config.yaml
positions: "rope"
rope_base: 10000.0
rope_fraction: 0.25
extras: ["local attention windows", "paired heads", "gated attention", "exclusive self-attention", "capped logits"]
init_std_o: 0.0
init_std_up: 0.0289
init_std_down: 0.0
beta1: 0.95
weight_decay: 0.0078
schedule: "wsd"
decay_shape: "linear"
batch_tokens: [32768, 65536, 98304]
doc_mask: true
Each number is 50 + 15 x the weight over its row's rms, rounded and kept within 0 to 99. Layers, rows and columns count from 0. The size before them is the row's rms in percent of the matrix's.

# layer 4 MLP down, 256x1024, rms 0.142, rows 80-134, columns 384-511
101:53 26 45 72 41 53 59 36 43 50 65 58 65 57 52 63 55 56 51 45 30 49 61 24 77 45 48 63 75 53 44 53 56 50 28 30 48 39 64 55 56 63 56 38 33 68 58 50 33 40 35 35 37 91 38 47 51 54 47 49 38 38 59 37 45 46 46 44 58 51 60 65 64 56 53 63 66 25 28 69 11 47 37 76 48 70 43 40 56 47 35 30 53 52 60 49 44 49 51 87 59 45 61 40 71 62 43 63 43 51 51 36 79 47 48 59 59 23 71 44 54 49 70 28 60 29 17 77
094:63 29 36 38 14 52 46 73 49 36 28 17 62 44 77 50 45 59 40 36 59 55 47 78 53 60 36 55 54 70 53 41 71 69 55 24 56 47 50 30 27 37 50 73 55 51 47 52 39 45 56 36 61 51 21 50 53 46 36 22 49 48 69 58 48 57 52 61 42 55 36 43 30 37 51 60 48 38 54 61 29 25 52 09 45 45 62 55 71 62 51 32 51 72 57 43 11 45 71 63 63 55 58 51 39 40 34 47 50 49 17 54 62 36 66 53 62 45 55 53 37 55 44 73 34 41 40 37
103:20 10 42 63 66 66 46 68 36 32 55 53 37 48 54 41 36 51 40 77 79 42 27 29 43 58 42 46 52 21 47 58 52 36 47 77 43 46 48 39 53 57 55 28 63 37 61 52 27 41 57 42 29 47 61 54 49 55 28 33 41 43 49 36 64 26 46 41 47 54 25 34 74 50 45 58 26 23 48 58 53 22 52 53 53 49 47 26 52 55 48 37 57 55 48 51 46 33 34 47 49 50 47 32 43 61 44 45 50 60 47 38 69 28 65 32 50 59 48 13 70 44 37 50 69 61 68 63
097:28 51 41 48 57 34 35 55 34 47 61 44 58 56 49 71 68 74 37 63 56 68 81 72 34 90 60 51 36 38 41 28 49 51 59 52 77 59 35 65 63 86 59 45 24 41 21 56 42 47 36 65 34 70 64 32 75 51 21 73 50 43 60 49 62 21 69 46 40 32 75 54 64 25 52 59 64 63 43 38 25 42 50 50 42 39 15 57 59 33 39 64 34 40 36 45 36 38 46 54 48 77 33 35 38 53 54 66 49 48 40 47 71 32 39 37 24 25 60 56 67 54 31 41 44 35 85 36
100:40 54 60 23 82 68 46 35 39 49 57 53 51 36 43 38 43 41 38 37 76 54 58 45 60 55 40 70 69 85 63 45 67 69 45 09 79 81 57 77 56 67 39 42 70 76 61 52 55 31 70 47 73 35 65 49 54 63 38 24 74 57 46 65 57 56 47 24 16 56 53 41 64 63 30 47 45 40 55 47 83 59 54 60 57 50 45 44 51 62 36 45 52 35 50 58 91 73 35 76 27 48 50 68 44 56 32 31 49 64 39 74 69 56 31 40 59 31 73 35 30 34 52 60 58 37 33 49
104:59 46 50 68 59 48 58 97 43 38 42 38 70 57 61 64 60 61 64 66 35 52 51 58 39 52 58 58 84 66 38 41 54 43 52 67 24 56 46 60 51 70 76 49 50 70 71 69 66 36 64 66 60 65 70 67 37 47 68 60 28 50 49 39 66 27 52 66 41 39 49 47 47 50 70 65 65 44 55 53 58 57 50 44 35 48 61 34 38 51 40 43 42 60 69 33 46 56 55 59 73 68 51 36 24 48 37 34 63 24 52 15 69 21 56 78 34 67 30 65 73 43 64 52 65 57 47 43
103:60 49 15 57 51 27 48 64 30 37 76 52 65 41 70 66 49 39 60 74 49 56 20 58 43 66 47 65 54 70 51 39 54 37 27 49 23 72 30 43 40 56 51 28 79 71 57 53 65 63 61 58 64 36 73 74 23 43 39 61 51 52 38 74 42 58 58 48 64 43 46 78 41 68 54 76 44 38 65 36 56 35 73 32 64 75 51 51 46 52 45 22 65 46 48 49 22 62 40 58 60 38 56 37 55 62 74 29 84 42 49 73 51 62 49 41 42 68 64 58 42 46 47 67 33 66 56 53
099:48 69 65 59 55 59 37 19 55 76 99 21 72 44 48 67 58 63 41 58 55 68 60 58 40 56 69 55 44 30 47 66 48 39 58 69 26 35 52 94 41 59 31 30 27 77 19 80 62 69 29 62 41 52 54 43 67 76 44 41 42 37 25 50 67 53 67 48 81 58 28 69 53 54 42 54 51 43 63 34 49 70 81 39 59 63 25 63 60 42 40 38 57 58 61 64 35 64 13 33 55 43 75 55 26 50 31 83 26 42 34 43 52 55 48 27 45 61 42 38 30 48 14 63 45 43 62 64
100:51 52 64 12 94 40 45 52 53 63 67 42 51 39 59 68 46 24 45 51 58 40 36 63 57 40 56 42 30 36 52 57 45 60 36 79 49 52 41 36 51 48 48 35 79 86 35 36 57 13 64 32 71 73 51 47 32 59 46 62 53 36 33 60 26 41 34 51 52 52 18 54 61 43 67 45 41 27 29 55 43 79 52 45 49 65 65 59 42 66 50 40 42 50 64 60 43 40 48 42 80 42 67 31 47 62 42 68 42 49 42 55 27 49 74 27 80 50 29 39 51 52 60 42 40 62 55 49
093:57 58 58 25 64 33 57 56 43 79 43 72 44 37 48 34 33 71 41 39 52 37 60 38 47 40 67 66 59 48 37 57 41 76 89 22 60 60 45 54 45 45 73 42 44 49 35 62 48 51 64 55 41 62 42 61 59 39 45 62 66 64 60 30 48 37 36 43 49 26 67 51 32 63 38 66 51 41 81 49 72 65 70 29 39 60 38 47 88 38 62 61 33 63 41 72 28 37 55 36 35 43 58 41 64 63 61 68 56 56 71 47 47 71 70 50 23 68 70 40 57 50 35 39 64 43 28 40
100:74 55 54 47 64 33 35 57 55 49 41 30 53 62 61 72 23 40 72 53 52 47 55 59 58 41 42 62 56 61 50 47 51 44 56 59 44 33 49 49 70 50 65 72 64 32 49 56 30 31 53 35 56 67 63 56 57 55 28 53 27 84 57 63 44 41 48 39 49 47 48 49 64 58 54 28 50 82 62 43 55 57 43 20 48 43 68 59 53 52 59 64 46 65 52 68 56 36 66 53 36 50 76 59 21 55 14 00 80 66 09 33 67 75 48 18 33 47 21 61 45 43 49 39 51 46 48 60
101:58 57 24 32 66 32 50 96 57 78 45 18 72 49 68 49 68 56 86 57 60 73 49 41 56 38 56 54 50 37 58 44 50 65 72 69 49 43 72 51 59 44 60 33 39 24 55 50 50 42 78 52 51 53 53 53 48 38 51 49 26 53 32 27 41 31 42 43 72 45 73 43 60 41 53 58 56 38 65 66 48 49 39 94 46 43 40 72 71 35 59 68 41 46 53 29 56 46 67 76 41 49 35 99 56 71 32 54 64 29 73 65 50 59 50 89 80 41 94 39 55 61 43 53 62 60 81 60
098:53 37 45 78 32 34 51 24 42 55 59 74 57 43 58 39 65 46 66 24 50 49 55 55 58 50 48 38 17 28 52 43 41 73 28 49 34 30 75 25 54 48 27 48 52 66 65 38 58 21 53 56 49 54 40 37 43 47 49 38 53 34 41 53 20 51 53 61 77 47 35 44 40 58 37 26 33 50 51 54 37 39 44 27 63 44 25 25 40 54 33 36 16 44 55 34 40 51 46 51 39 45 11 69 62 12 62 50 52 61 56 55 41 34 51 70 46 60 55 31 23 35 29 47 33 76 67 61
102:60 54 39 38 76 62 51 50 39 48 47 61 34 48 64 36 37 65 31 42 44 36 50 09 59 28 46 57 70 24 42 61 57 44 50 50 58 55 57 64 23 50 53 38 25 60 29 34 44 47 75 48 69 83 38 60 76 73 66 52 56 48 46 39 48 40 56 43 30 70 54 61 85 41 61 63 52 19 44 32 69 70 59 55 70 50 62 54 43 76 50 55 54 63 58 54 86 38 45 58 48 42 45 65 67 44 65 43 55 15 68 64 50 52 61 53 57 47 75 87 77 60 82 55 67 58 52 50
099:43 82 74 50 59 61 38 90 53 31 79 63 37 49 45 54 45 37 48 35 62 52 55 54 73 50 45 47 57 57 74 27 56 45 28 41 57 59 60 59 64 55 54 53 41 34 39 56 47 39 59 32 53 31 31 74 46 61 63 28 82 52 57 60 59 69 54 41 57 43 43 54 49 30 47 59 51 50 24 63 35 47 67 37 39 44 75 65 61 43 36 63 77 63 25 42 66 59 55 47 43 32 77 59 76 53 40 58 53 48 37 78 53 60 41 18 69 74 67 50 34 52 59 54 48 55 58 57
095:44 70 55 60 58 33 60 53 95 54 44 74 46 30 58 46 68 50 46 54 67 38 54 42 66 55 40 67 58 13 58 13 58 44 48 25 69 64 76 48 55 26 43 66 73 35 39 32 57 42 45 47 57 62 37 65 76 73 57 41 39 51 54 61 35 71 51 43 55 50 35 54 62 56 49 51 55 34 51 41 62 60 31 51 59 52 72 63 60 51 58 54 66 34 36 61 53 32 48 57 34 36 32 25 65 65 36 59 69 44 64 43 42 74 75 56 28 34 56 44 40 28 41 44 30 53 55 52
097:65 71 39 50 55 53 36 76 61 40 47 41 39 48 45 51 57 55 73 40 66 45 49 41 59 77 64 55 80 40 65 59 51 60 50 25 42 48 51 56 53 33 54 61 48 37 51 28 64 61 34 74 79 50 78 47 68 59 66 76 46 41 68 30 47 39 50 21 49 47 56 25 55 85 37 47 55 44 34 59 55 43 30 30 56 54 32 46 36 53 38 40 63 59 36 33 40 50 55 29 41 34 13 35 46 62 47 62 76 56 53 54 66 46 49 63 68 43 65 37 44 34 69 51 42 55 54 43
108:51 47 66 11 69 58 51 14 50 31 55 37 56 50 47 57 41 51 49 40 51 72 48 26 55 52 69 58 60 36 55 68 35 50 74 25 52 61 52 47 47 36 53 54 50 32 08 31 53 80 32 48 53 49 50 32 47 35 24 60 40 44 42 39 57 80 78 60 23 43 99 52 35 86 40 27 19 60 66 29 55 46 55 37 41 27 00 47 59 51 43 67 59 58 52 52 65 58 54 28 67 43 41 26 44 45 62 34 66 52 70 26 25 58 30 44 40 40 42 43 44 35 43 35 50 58 31 53
100:42 64 32 53 64 63 45 62 60 54 49 57 72 27 50 57 17 64 48 41 71 67 37 55 34 29 29 32 47 55 37 63 64 34 34 74 51 88 63 30 41 19 51 41 38 32 44 41 60 51 60 75 33 37 69 35 74 45 55 34 91 37 55 53 45 57 53 63 39 47 36 43 29 29 57 40 64 51 46 50 76 58 44 67 43 39 21 29 48 50 42 55 27 44 45 47 35 46 67 48 65 63 24 60 44 45 31 40 31 17 50 50 28 42 12 51 49 54 50 63 44 30 37 58 15 78 41 33
100:92 43 64 40 15 43 49 29 47 46 46 55 39 66 62 41 45 51 61 34 53 48 52 17 52 39 73 39 64 51 68 63 40 59 49 55 53 55 34 61 58 59 55 58 51 60 49 56 62 68 52 42 62 40 59 42 59 23 47 57 54 43 46 36 40 55 58 53 77 40 31 36 58 69 59 47 61 58 41 59 48 47 36 50 50 47 08 73 59 45 31 24 32 59 51 57 58 40 25 57 45 38 33 43 47 57 28 66 42 42 63 25 69 20 36 52 30 79 59 97 55 54 55 40 45 42 35 74
099:24 49 15 64 34 57 37 20 57 28 34 30 38 61 45 50 38 58 60 66 62 52 33 49 44 52 37 37 53 51 37 41 55 53 55 97 40 50 31 40 19 52 57 19 52 39 54 58 60 61 47 37 51 93 64 42 45 33 38 27 49 18 38 52 42 38 56 65 40 21 51 60 43 31 49 35 87 72 44 46 29 54 59 69 59 60 35 57 63 69 44 69 53 50 40 65 43 31 45 45 46 53 58 54 59 48 36 67 58 50 88 70 22 57 63 42 34 19 32 97 46 53 45 66 43 56 43 44
098:25 44 53 56 62 47 61 35 51 78 33 67 53 22 65 17 53 43 55 29 40 38 42 47 32 14 15 58 62 32 62 60 67 52 29 46 50 45 54 72 74 79 21 45 54 35 59 49 29 53 42 58 25 38 65 23 75 54 39 42 50 47 68 31 70 50 46 56 54 58 45 68 45 41 53 40 50 40 41 75 37 76 27 67 45 64 20 19 47 52 47 65 75 69 28 52 63 14 77 30 39 54 67 39 33 46 39 65 48 43 48 28 51 42 50 56 53 66 62 12 35 67 35 33 53 40 51 41
099:50 54 71 69 41 46 53 41 45 48 48 48 42 41 58 54 53 44 58 60 52 57 73 64 55 37 53 56 45 52 64 48 49 88 56 29 61 42 32 30 44 41 34 62 60 18 45 67 37 55 20 53 36 47 44 48 41 31 44 37 25 52 58 64 39 48 35 59 54 45 36 36 50 34 37 27 13 37 34 66 29 46 36 56 63 31 47 03 51 49 40 34 62 85 38 38 60 35 43 68 42 19 49 50 61 42 66 31 26 44 48 52 57 48 50 41 69 25 61 39 37 64 75 65 52 44 51 51
100:49 66 69 40 55 45 26 39 43 07 33 72 60 43 42 55 33 78 54 50 33 58 44 56 40 48 33 60 52 73 76 30 26 37 61 42 61 50 49 66 47 47 41 49 55 37 34 62 68 61 70 41 67 40 26 52 57 51 60 42 59 42 47 71 23 46 42 37 58 30 57 72 47 74 50 47 34 43 48 52 31 47 47 29 66 39 52 40 27 42 63 43 65 64 50 24 92 46 70 39 29 32 36 52 49 12 37 53 54 60 48 20 76 70 49 45 70 56 51 84 33 15 11 51 62 56 39 44
103:12 44 26 55 50 44 38 19 28 47 24 30 52 29 52 49 56 33 76 36 40 48 32 47 43 50 52 58 45 30 67 52 32 52 39 71 25 44 57 47 33 45 21 47 58 33 47 58 45 60 41 39 51 52 82 54 55 40 38 27 48 43 64 12 71 49 69 62 30 51 22 44 54 83 48 41 39 28 75 21 78 55 52 54 59 48 51 47 61 66 46 81 72 47 61 51 36 36 41 54 32 53 49 65 26 61 73 65 46 40 44 35 45 48 65 43 41 17 52 54 40 33 55 55 25 41 64 48
099:71 63 32 30 45 54 28 57 69 40 31 46 73 76 57 60 63 76 56 59 57 65 51 60 67 65 37 39 45 44 41 36 48 53 88 69 52 43 26 26 43 68 33 50 65 97 60 68 53 68 55 55 53 68 48 30 60 48 76 50 46 22 54 56 43 55 49 30 56 83 58 66 38 50 26 40 72 81 55 55 59 51 60 48 74 33 56 49 35 69 72 53 36 18 59 26 42 85 66 63 59 38 70 24 52 66 60 62 67 42 39 50 71 61 48 50 18 53 73 01 31 57 48 26 66 70 33 51
099:50 42 29 36 42 54 42 23 47 28 61 57 37 46 49 24 73 63 65 46 37 31 61 50 31 53 66 40 47 48 63 39 50 48 49 72 63 28 61 32 54 40 52 77 38 48 36 55 64 52 51 52 56 55 56 45 64 64 33 62 48 28 42 54 54 61 66 50 38 61 50 35 49 70 69 67 42 63 38 50 28 56 29 53 51 57 48 36 60 48 42 45 70 60 71 62 56 48 59 16 51 51 47 73 47 55 48 62 36 22 58 57 49 57 36 73 45 57 29 25 49 47 73 36 14 44 65 41
102:49 45 64 42 54 41 61 63 63 58 44 52 52 51 40 69 67 55 49 49 59 47 66 55 39 45 42 66 84 27 48 36 58 28 54 61 46 65 82 64 55 41 53 50 66 53 46 51 59 61 63 42 33 35 64 57 70 43 16 53 40 64 39 37 38 39 24 61 27 49 48 70 61 53 49 79 68 61 53 57 30 57 71 59 54 43 77 77 30 60 43 35 56 47 45 41 72 73 66 68 28 75 68 54 56 30 33 41 68 40 57 31 58 66 54 59 56 40 63 46 42 25 35 42 87 58 49 55
100:39 62 48 51 40 42 58 37 54 78 51 40 62 63 56 58 58 74 52 67 63 46 38 47 38 67 70 56 53 29 46 52 44 74 64 64 52 88 51 41 54 72 54 37 54 48 28 31 74 46 70 63 58 35 24 61 63 54 39 49 50 64 54 52 36 39 34 47 42 75 46 36 68 61 25 59 41 65 38 60 39 29 32 67 57 70 63 45 48 45 45 50 40 30 41 59 47 32 43 34 64 37 52 40 38 62 61 42 68 60 54 38 35 33 61 57 32 63 48 66 54 47 36 59 72 30 42 52
100:27 43 53 42 28 54 33 63 59 83 45 39 34 26 35 48 70 51 34 58 32 45 46 53 50 39 50 46 54 61 43 64 59 66 37 60 39 47 58 48 42 21 37 84 53 46 30 63 44 63 72 49 24 32 42 46 36 41 58 30 53 31 63 34 50 55 52 58 64 73 58 81 42 46 46 50 46 66 50 58 39 37 62 33 47 48 62 67 48 58 40 41 37 23 56 60 40 61 60 50 44 35 59 49 17 78 33 61 53 34 60 55 60 34 55 26 31 50 56 76 50 62 66 65 53 37 64 40
098:53 56 51 42 85 57 42 53 33 31 31 30 78 71 51 85 63 99 70 61 59 69 33 52 56 67 51 24 21 61 51 56 49 88 49 39 60 67 56 49 40 43 59 70 55 37 33 18 43 54 58 58 50 49 39 57 46 35 46 59 15 53 79 37 51 53 34 66 37 42 18 61 52 49 55 47 56 45 86 45 54 21 45 82 61 64 56 75 51 26 38 47 73 70 42 37 62 93 39 67 47 43 72 55 60 43 50 52 59 24 50 67 73 45 41 20 79 18 53 34 47 70 67 56 65 52 80 41
103:48 54 48 45 43 69 41 66 49 63 37 89 70 22 66 47 36 61 47 39 64 58 40 59 81 68 50 59 39 65 64 78 66 69 62 69 61 57 60 55 39 52 42 27 43 41 73 99 50 52 57 31 47 50 26 63 29 61 36 36 52 73 67 40 46 54 47 89 51 70 73 39 36 37 40 42 64 49 54 57 58 62 45 36 49 57 60 86 64 31 63 56 52 39 26 50 35 56 58 49 65 45 50 85 37 64 46 52 62 51 49 60 82 44 54 60 35 54 45 85 32 61 64 55 40 54 57 52
101:62 54 70 53 55 38 63 39 33 28 45 54 71 42 48 50 50 51 62 47 82 61 52 26 68 46 68 74 74 50 61 27 61 56 71 43 09 40 41 27 47 47 75 26 37 63 12 79 47 47 43 53 29 26 56 41 52 50 55 46 34 53 37 50 51 52 66 38 36 33 26 40 44 53 24 81 43 34 61 65 54 59 57 59 13 41 53 37 38 29 45 57 26 22 13 47 40 65 53 45 43 50 60 66 35 18 15 62 31 44 40 66 69 62 82 50 57 73 48 50 50 51 29 60 48 57 59 45
106:49 72 65 59 47 68 34 69 23 61 51 60 54 58 57 47 69 71 45 57 48 48 35 79 44 52 61 72 43 41 53 26 36 73 54 59 69 67 53 43 75 62 49 58 58 93 45 50 57 62 69 47 54 51 34 39 54 32 63 84 59 38 65 77 60 10 31 83 68 50 31 69 46 79 31 62 63 50 63 61 65 76 65 43 48 54 75 38 73 46 57 54 34 28 53 32 33 46 41 56 73 35 45 47 55 60 37 45 49 63 57 33 35 41 47 66 57 57 60 49 56 54 60 43 86 48 57 60
106:74 59 41 76 55 67 71 50 39 58 45 50 20 85 33 15 40 16 44 47 48 29 45 57 85 17 50 56 59 10 39 49 45 31 64 21 65 45 71 63 66 19 39 37 50 36 40 56 52 62 60 66 63 54 45 54 50 48 62 55 27 76 51 43 56 49 59 40 55 63 44 44 81 28 26 52 26 32 52 30 39 30 40 55 54 69 41 45 42 48 48 52 42 38 33 47 41 47 32 41 33 60 84 40 67 45 35 20 48 40 38 56 50 55 40 49 39 16 60 50 62 52 43 47 47 23 38 34
098:22 49 45 50 49 46 69 56 61 42 47 39 57 44 67 45 60 51 43 52 65 48 56 58 50 27 40 59 47 13 34 43 43 56 20 41 44 44 45 11 36 39 42 37 56 70 66 50 35 46 26 43 46 20 57 42 48 41 82 25 68 49 52 37 30 55 75 40 55 52 95 57 59 41 36 52 41 35 59 32 42 40 54 57 35 54 33 30 42 60 47 27 57 48 59 56 48 50 36 39 92 61 56 40 43 53 32 41 49 69 61 74 39 65 68 52 51 56 54 60 68 45 51 45 49 38 22 37
101:74 67 65 60 24 61 43 67 50 44 37 24 57 53 45 54 47 55 39 53 61 46 59 20 56 40 63 42 71 67 50 84 69 48 53 46 56 48 20 43 85 40 48 47 36 59 38 46 54 61 49 57 51 69 59 49 37 48 46 43 62 32 70 43 35 42 69 27 52 59 32 60 66 63 47 40 42 40 48 49 36 24 57 72 43 39 49 37 65 52 41 43 17 61 78 45 29 49 52 29 38 87 08 54 39 40 60 40 47 43 31 46 55 45 54 65 54 46 34 25 28 64 68 48 72 72 47 89
108:35 64 64 62 61 48 54 24 44 40 40 50 35 11 41 47 53 14 24 44 25 45 58 61 42 52 28 41 52 49 61 53 28 51 40 35 61 35 34 56 37 32 55 48 50 06 32 36 30 51 32 71 49 41 78 54 70 46 37 42 38 49 58 84 47 64 39 56 41 37 28 21 68 30 31 49 41 29 60 30 81 40 34 40 32 56 32 46 36 67 64 48 44 78 41 51 68 52 57 25 39 42 46 45 57 26 51 62 39 39 40 35 29 40 69 42 33 38 34 40 20 42 36 59 60 50 54 61
100:59 63 60 45 81 44 40 37 46 45 39 32 27 46 30 49 50 54 38 48 98 61 62 40 65 53 45 67 60 39 46 55 38 52 44 40 59 46 42 49 33 05 72 60 52 56 38 23 55 64 60 54 72 28 14 62 49 32 57 27 46 59 53 58 31 40 38 71 38 47 28 85 53 36 70 42 61 46 48 55 27 40 39 39 47 43 48 56 29 53 66 43 38 66 49 26 53 31 29 40 79 50 52 38 19 57 26 15 33 41 45 22 54 60 44 58 56 33 56 57 56 47 17 67 49 54 37 44
098:65 67 85 44 41 39 61 43 57 20 50 66 76 50 31 81 19 43 34 32 62 82 60 43 51 94 72 60 41 60 71 67 56 46 24 38 69 62 31 72 49 51 77 47 49 54 61 58 33 32 39 56 44 78 31 48 65 64 43 76 47 62 70 66 63 55 61 80 37 50 44 47 25 48 56 46 21 56 43 58 48 72 49 55 66 58 88 25 49 50 58 61 46 61 61 34 88 44 59 32 63 58 54 50 38 32 19 41 71 52 83 33 52 39 50 49 57 37 64 51 36 47 40 57 55 47 34 46
102:67 37 34 64 60 41 30 51 56 33 39 52 68 59 48 80 33 42 41 65 64 62 42 24 49 31 55 38 39 60 48 46 47 35 47 76 34 36 67 40 70 52 56 59 39 77 48 61 37 52 45 60 58 31 76 49 47 55 59 23 42 15 45 43 51 35 33 47 39 10 45 25 50 47 64 44 45 62 69 58 62 32 42 69 43 11 24 64 44 47 49 70 43 54 27 25 46 46 44 53 57 83 62 67 48 63 21 51 20 56 43 66 74 43 40 47 49 75 57 76 72 72 49 59 59 70 52 32
099:51 66 52 50 85 58 61 54 52 57 42 40 24 37 36 42 47 89 49 35 42 45 51 26 30 79 40 36 16 52 46 45 63 37 70 46 68 70 79 65 29 49 33 99 25 18 71 33 35 48 70 46 78 34 54 57 41 26 50 26 52 44 74 76 42 61 62 55 40 56 52 43 35 37 54 56 63 49 41 78 68 73 53 56 54 39 52 28 13 55 48 53 37 41 68 67 62 59 57 38 52 53 32 76 41 42 61 26 54 60 39 57 53 50 31 60 75 71 90 47 46 51 51 64 58 23 47 44
099:45 47 21 38 64 35 42 26 46 49 59 45 50 66 60 51 47 44 48 50 55 62 41 33 38 30 51 45 41 49 59 51 60 58 33 37 46 52 39 41 45 52 55 53 66 52 42 40 71 63 63 39 45 45 55 52 57 53 45 47 25 44 23 37 56 30 21 55 65 50 65 80 42 39 39 48 22 33 30 31 41 38 70 25 59 43 47 46 36 42 22 47 61 52 55 45 63 43 46 41 39 61 32 29 39 42 70 56 42 20 28 47 56 54 16 70 48 53 38 53 75 61 63 40 42 24 67 34
100:44 10 46 65 37 32 42 44 45 64 16 59 39 61 41 60 60 81 59 64 68 37 53 52 77 47 70 51 66 45 80 61 58 44 69 56 40 39 76 49 43 39 47 72 39 58 55 87 58 18 44 56 49 66 53 60 38 49 81 55 60 54 38 65 29 62 49 52 60 44 50 45 72 44 64 39 16 25 49 63 35 41 63 65 43 48 65 53 71 46 34 53 30 50 64 54 53 49 54 39 29 41 49 51 42 47 59 38 58 47 20 55 47 39 44 39 40 47 14 56 39 47 35 35 56 56 49 34
103:71 71 66 41 31 52 51 06 50 56 59 38 92 56 65 74 38 78 51 09 57 53 40 43 59 55 53 64 47 43 49 54 42 63 74 55 57 42 86 58 74 57 53 45 52 48 55 43 56 70 66 53 54 64 57 25 55 60 54 66 74 53 41 38 78 39 61 44 65 68 27 64 49 56 37 48 38 61 48 75 76 60 50 58 79 56 30 58 57 66 63 52 27 67 76 42 49 72 55 56 51 09 47 55 57 37 38 66 45 31 63 32 63 45 54 70 32 34 84 41 42 60 47 44 43 56 45 69
100:58 62 39 87 40 72 77 12 49 40 63 57 67 46 48 32 76 38 54 63 33 50 21 37 48 41 15 29 37 23 62 68 40 65 67 44 29 57 46 38 67 13 40 64 39 45 72 31 35 58 42 44 40 37 50 50 42 61 74 64 58 39 34 64 51 51 32 54 73 28 28 58 50 24 26 16 14 71 32 55 31 58 47 48 55 36 26 35 25 18 41 46 41 72 24 33 72 66 58 75 33 54 65 35 40 41 43 41 52 45 25 34 46 30 45 49 13 48 10 14 68 58 48 48 67 64 47 34
101:53 65 54 46 51 56 50 38 47 53 62 33 51 41 73 60 32 29 57 50 43 47 34 45 41 47 23 49 34 57 31 46 42 61 40 52 52 51 77 61 37 70 46 44 57 43 45 33 21 71 20 40 33 22 55 56 35 31 27 61 18 43 69 40 19 48 52 40 49 69 39 21 44 63 59 36 57 52 64 52 48 35 61 51 54 64 17 38 47 74 43 45 59 53 67 85 76 71 43 55 57 72 58 24 25 46 69 51 47 44 31 37 51 66 56 52 37 57 51 81 36 44 58 47 55 47 75 37
101:18 64 26 52 54 52 72 77 37 61 46 39 65 29 59 49 57 47 47 57 59 50 40 56 66 59 21 50 14 41 37 45 44 72 56 69 63 73 55 54 58 63 49 55 28 72 46 38 49 52 66 66 50 26 49 74 70 45 56 38 66 40 92 61 53 22 51 24 37 23 35 56 73 76 54 52 70 56 63 79 35 57 63 46 42 46 48 48 61 78 52 30 55 34 52 47 41 42 46 42 31 63 56 39 40 59 30 88 48 60 33 62 63 62 50 76 29 43 83 73 65 51 61 48 76 55 08 48
104:60 70 52 42 37 48 52 57 53 47 61 37 38 63 56 57 64 83 74 46 66 29 72 34 55 79 63 21 64 73 77 44 60 50 80 99 37 61 39 63 36 53 52 32 55 70 55 62 66 52 81 56 62 49 81 49 58 60 45 53 82 51 70 74 76 80 45 48 46 44 46 69 37 53 46 46 55 16 61 43 50 48 42 72 44 75 65 46 72 62 71 79 34 61 46 63 52 52 42 58 57 62 70 30 66 76 48 62 48 62 40 53 44 46 33 72 39 42 42 64 49 48 61 58 42 37 54 62
102:53 39 24 73 51 79 36 19 43 44 35 41 20 28 39 44 33 34 60 61 49 54 63 57 53 69 36 64 54 70 41 52 65 44 48 20 40 35 63 77 61 39 82 35 67 33 60 32 00 50 49 35 36 31 73 43 32 39 61 29 28 75 44 48 31 63 93 47 38 46 30 35 37 39 78 45 65 50 38 71 11 57 24 58 33 48 36 68 34 30 50 47 51 62 40 28 60 47 54 47 39 49 35 42 73 42 46 63 45 11 31 39 58 50 47 52 47 44 62 47 48 42 38 49 54 53 37 34
106:52 84 67 46 30 62 52 48 80 48 59 50 47 55 52 39 48 54 37 32 48 39 48 22 42 72 55 49 73 69 69 38 50 56 73 26 41 34 54 36 62 50 63 57 35 59 44 37 71 52 36 39 40 57 24 28 56 38 32 44 12 50 55 70 24 06 53 33 78 57 60 38 32 20 24 64 47 56 27 42 38 71 35 14 39 46 52 41 60 36 63 32 51 74 51 32 35 55 45 73 61 56 67 57 45 67 39 42 71 48 55 18 56 40 53 65 41 62 60 78 66 56 40 58 63 57 53 51
103:49 70 54 23 42 43 52 64 46 05 39 49 31 34 57 43 42 37 64 62 61 58 33 48 39 58 50 39 38 89 70 51 30 31 43 67 24 59 33 51 64 40 38 37 47 46 41 32 47 62 28 27 59 72 49 64 50 34 40 50 53 54 39 55 46 83 41 68 49 41 55 43 47 54 63 56 35 53 16 46 53 39 53 36 34 49 63 73 53 51 23 46 29 57 43 41 49 72 55 48 71 50 44 38 52 59 72 19 18 51 60 34 36 58 36 40 39 32 49 59 21 48 52 27 46 38 47 68
098:32 19 48 92 59 57 53 58 41 46 54 63 53 15 43 40 39 03 49 43 47 45 31 42 51 40 50 37 67 82 50 35 42 38 40 42 28 30 20 42 56 55 56 53 55 27 53 39 36 49 36 59 52 55 44 32 50 20 46 56 30 37 52 68 25 68 27 29 30 53 57 45 12 74 21 79 29 56 34 43 54 32 58 52 81 64 61 66 19 61 12 55 32 23 44 45 45 46 49 53 43 64 39 47 31 30 46 20 37 25 65 56 51 38 56 20 80 72 53 60 27 56 71 54 43 44 54 67
105:52 32 43 57 58 36 32 55 22 23 85 30 37 47 48 32 39 64 29 50 48 46 45 40 44 71 14 32 52 31 64 50 44 45 19 37 50 09 51 39 51 17 48 45 53 01 38 51 38 29 56 43 46 40 36 17 59 38 47 47 52 55 10 37 37 45 26 54 57 52 12 51 48 40 40 29 63 10 38 51 56 24 32 22 56 20 54 59 36 71 32 27 62 37 64 42 35 80 41 51 49 54 73 26 48 29 48 52 59 50 56 70 48 67 31 49 50 61 32 21 39 48 40 41 48 41 54 68
099:53 60 58 38 57 61 78 34 66 75 55 25 84 65 51 55 54 39 40 60 58 55 50 47 24 29 38 63 52 35 51 64 39 35 64 80 64 63 44 74 31 53 39 33 17 82 40 49 48 28 60 40 48 34 35 45 74 30 44 55 62 32 68 46 32 41 55 37 26 80 47 26 29 28 63 41 58 14 44 42 48 50 58 51 62 47 34 61 58 32 59 28 47 49 60 43 26 32 51 50 70 47 39 49 63 35 47 75 53 39 35 47 67 27 42 33 63 34 45 20 46 48 45 39 68 59 44 36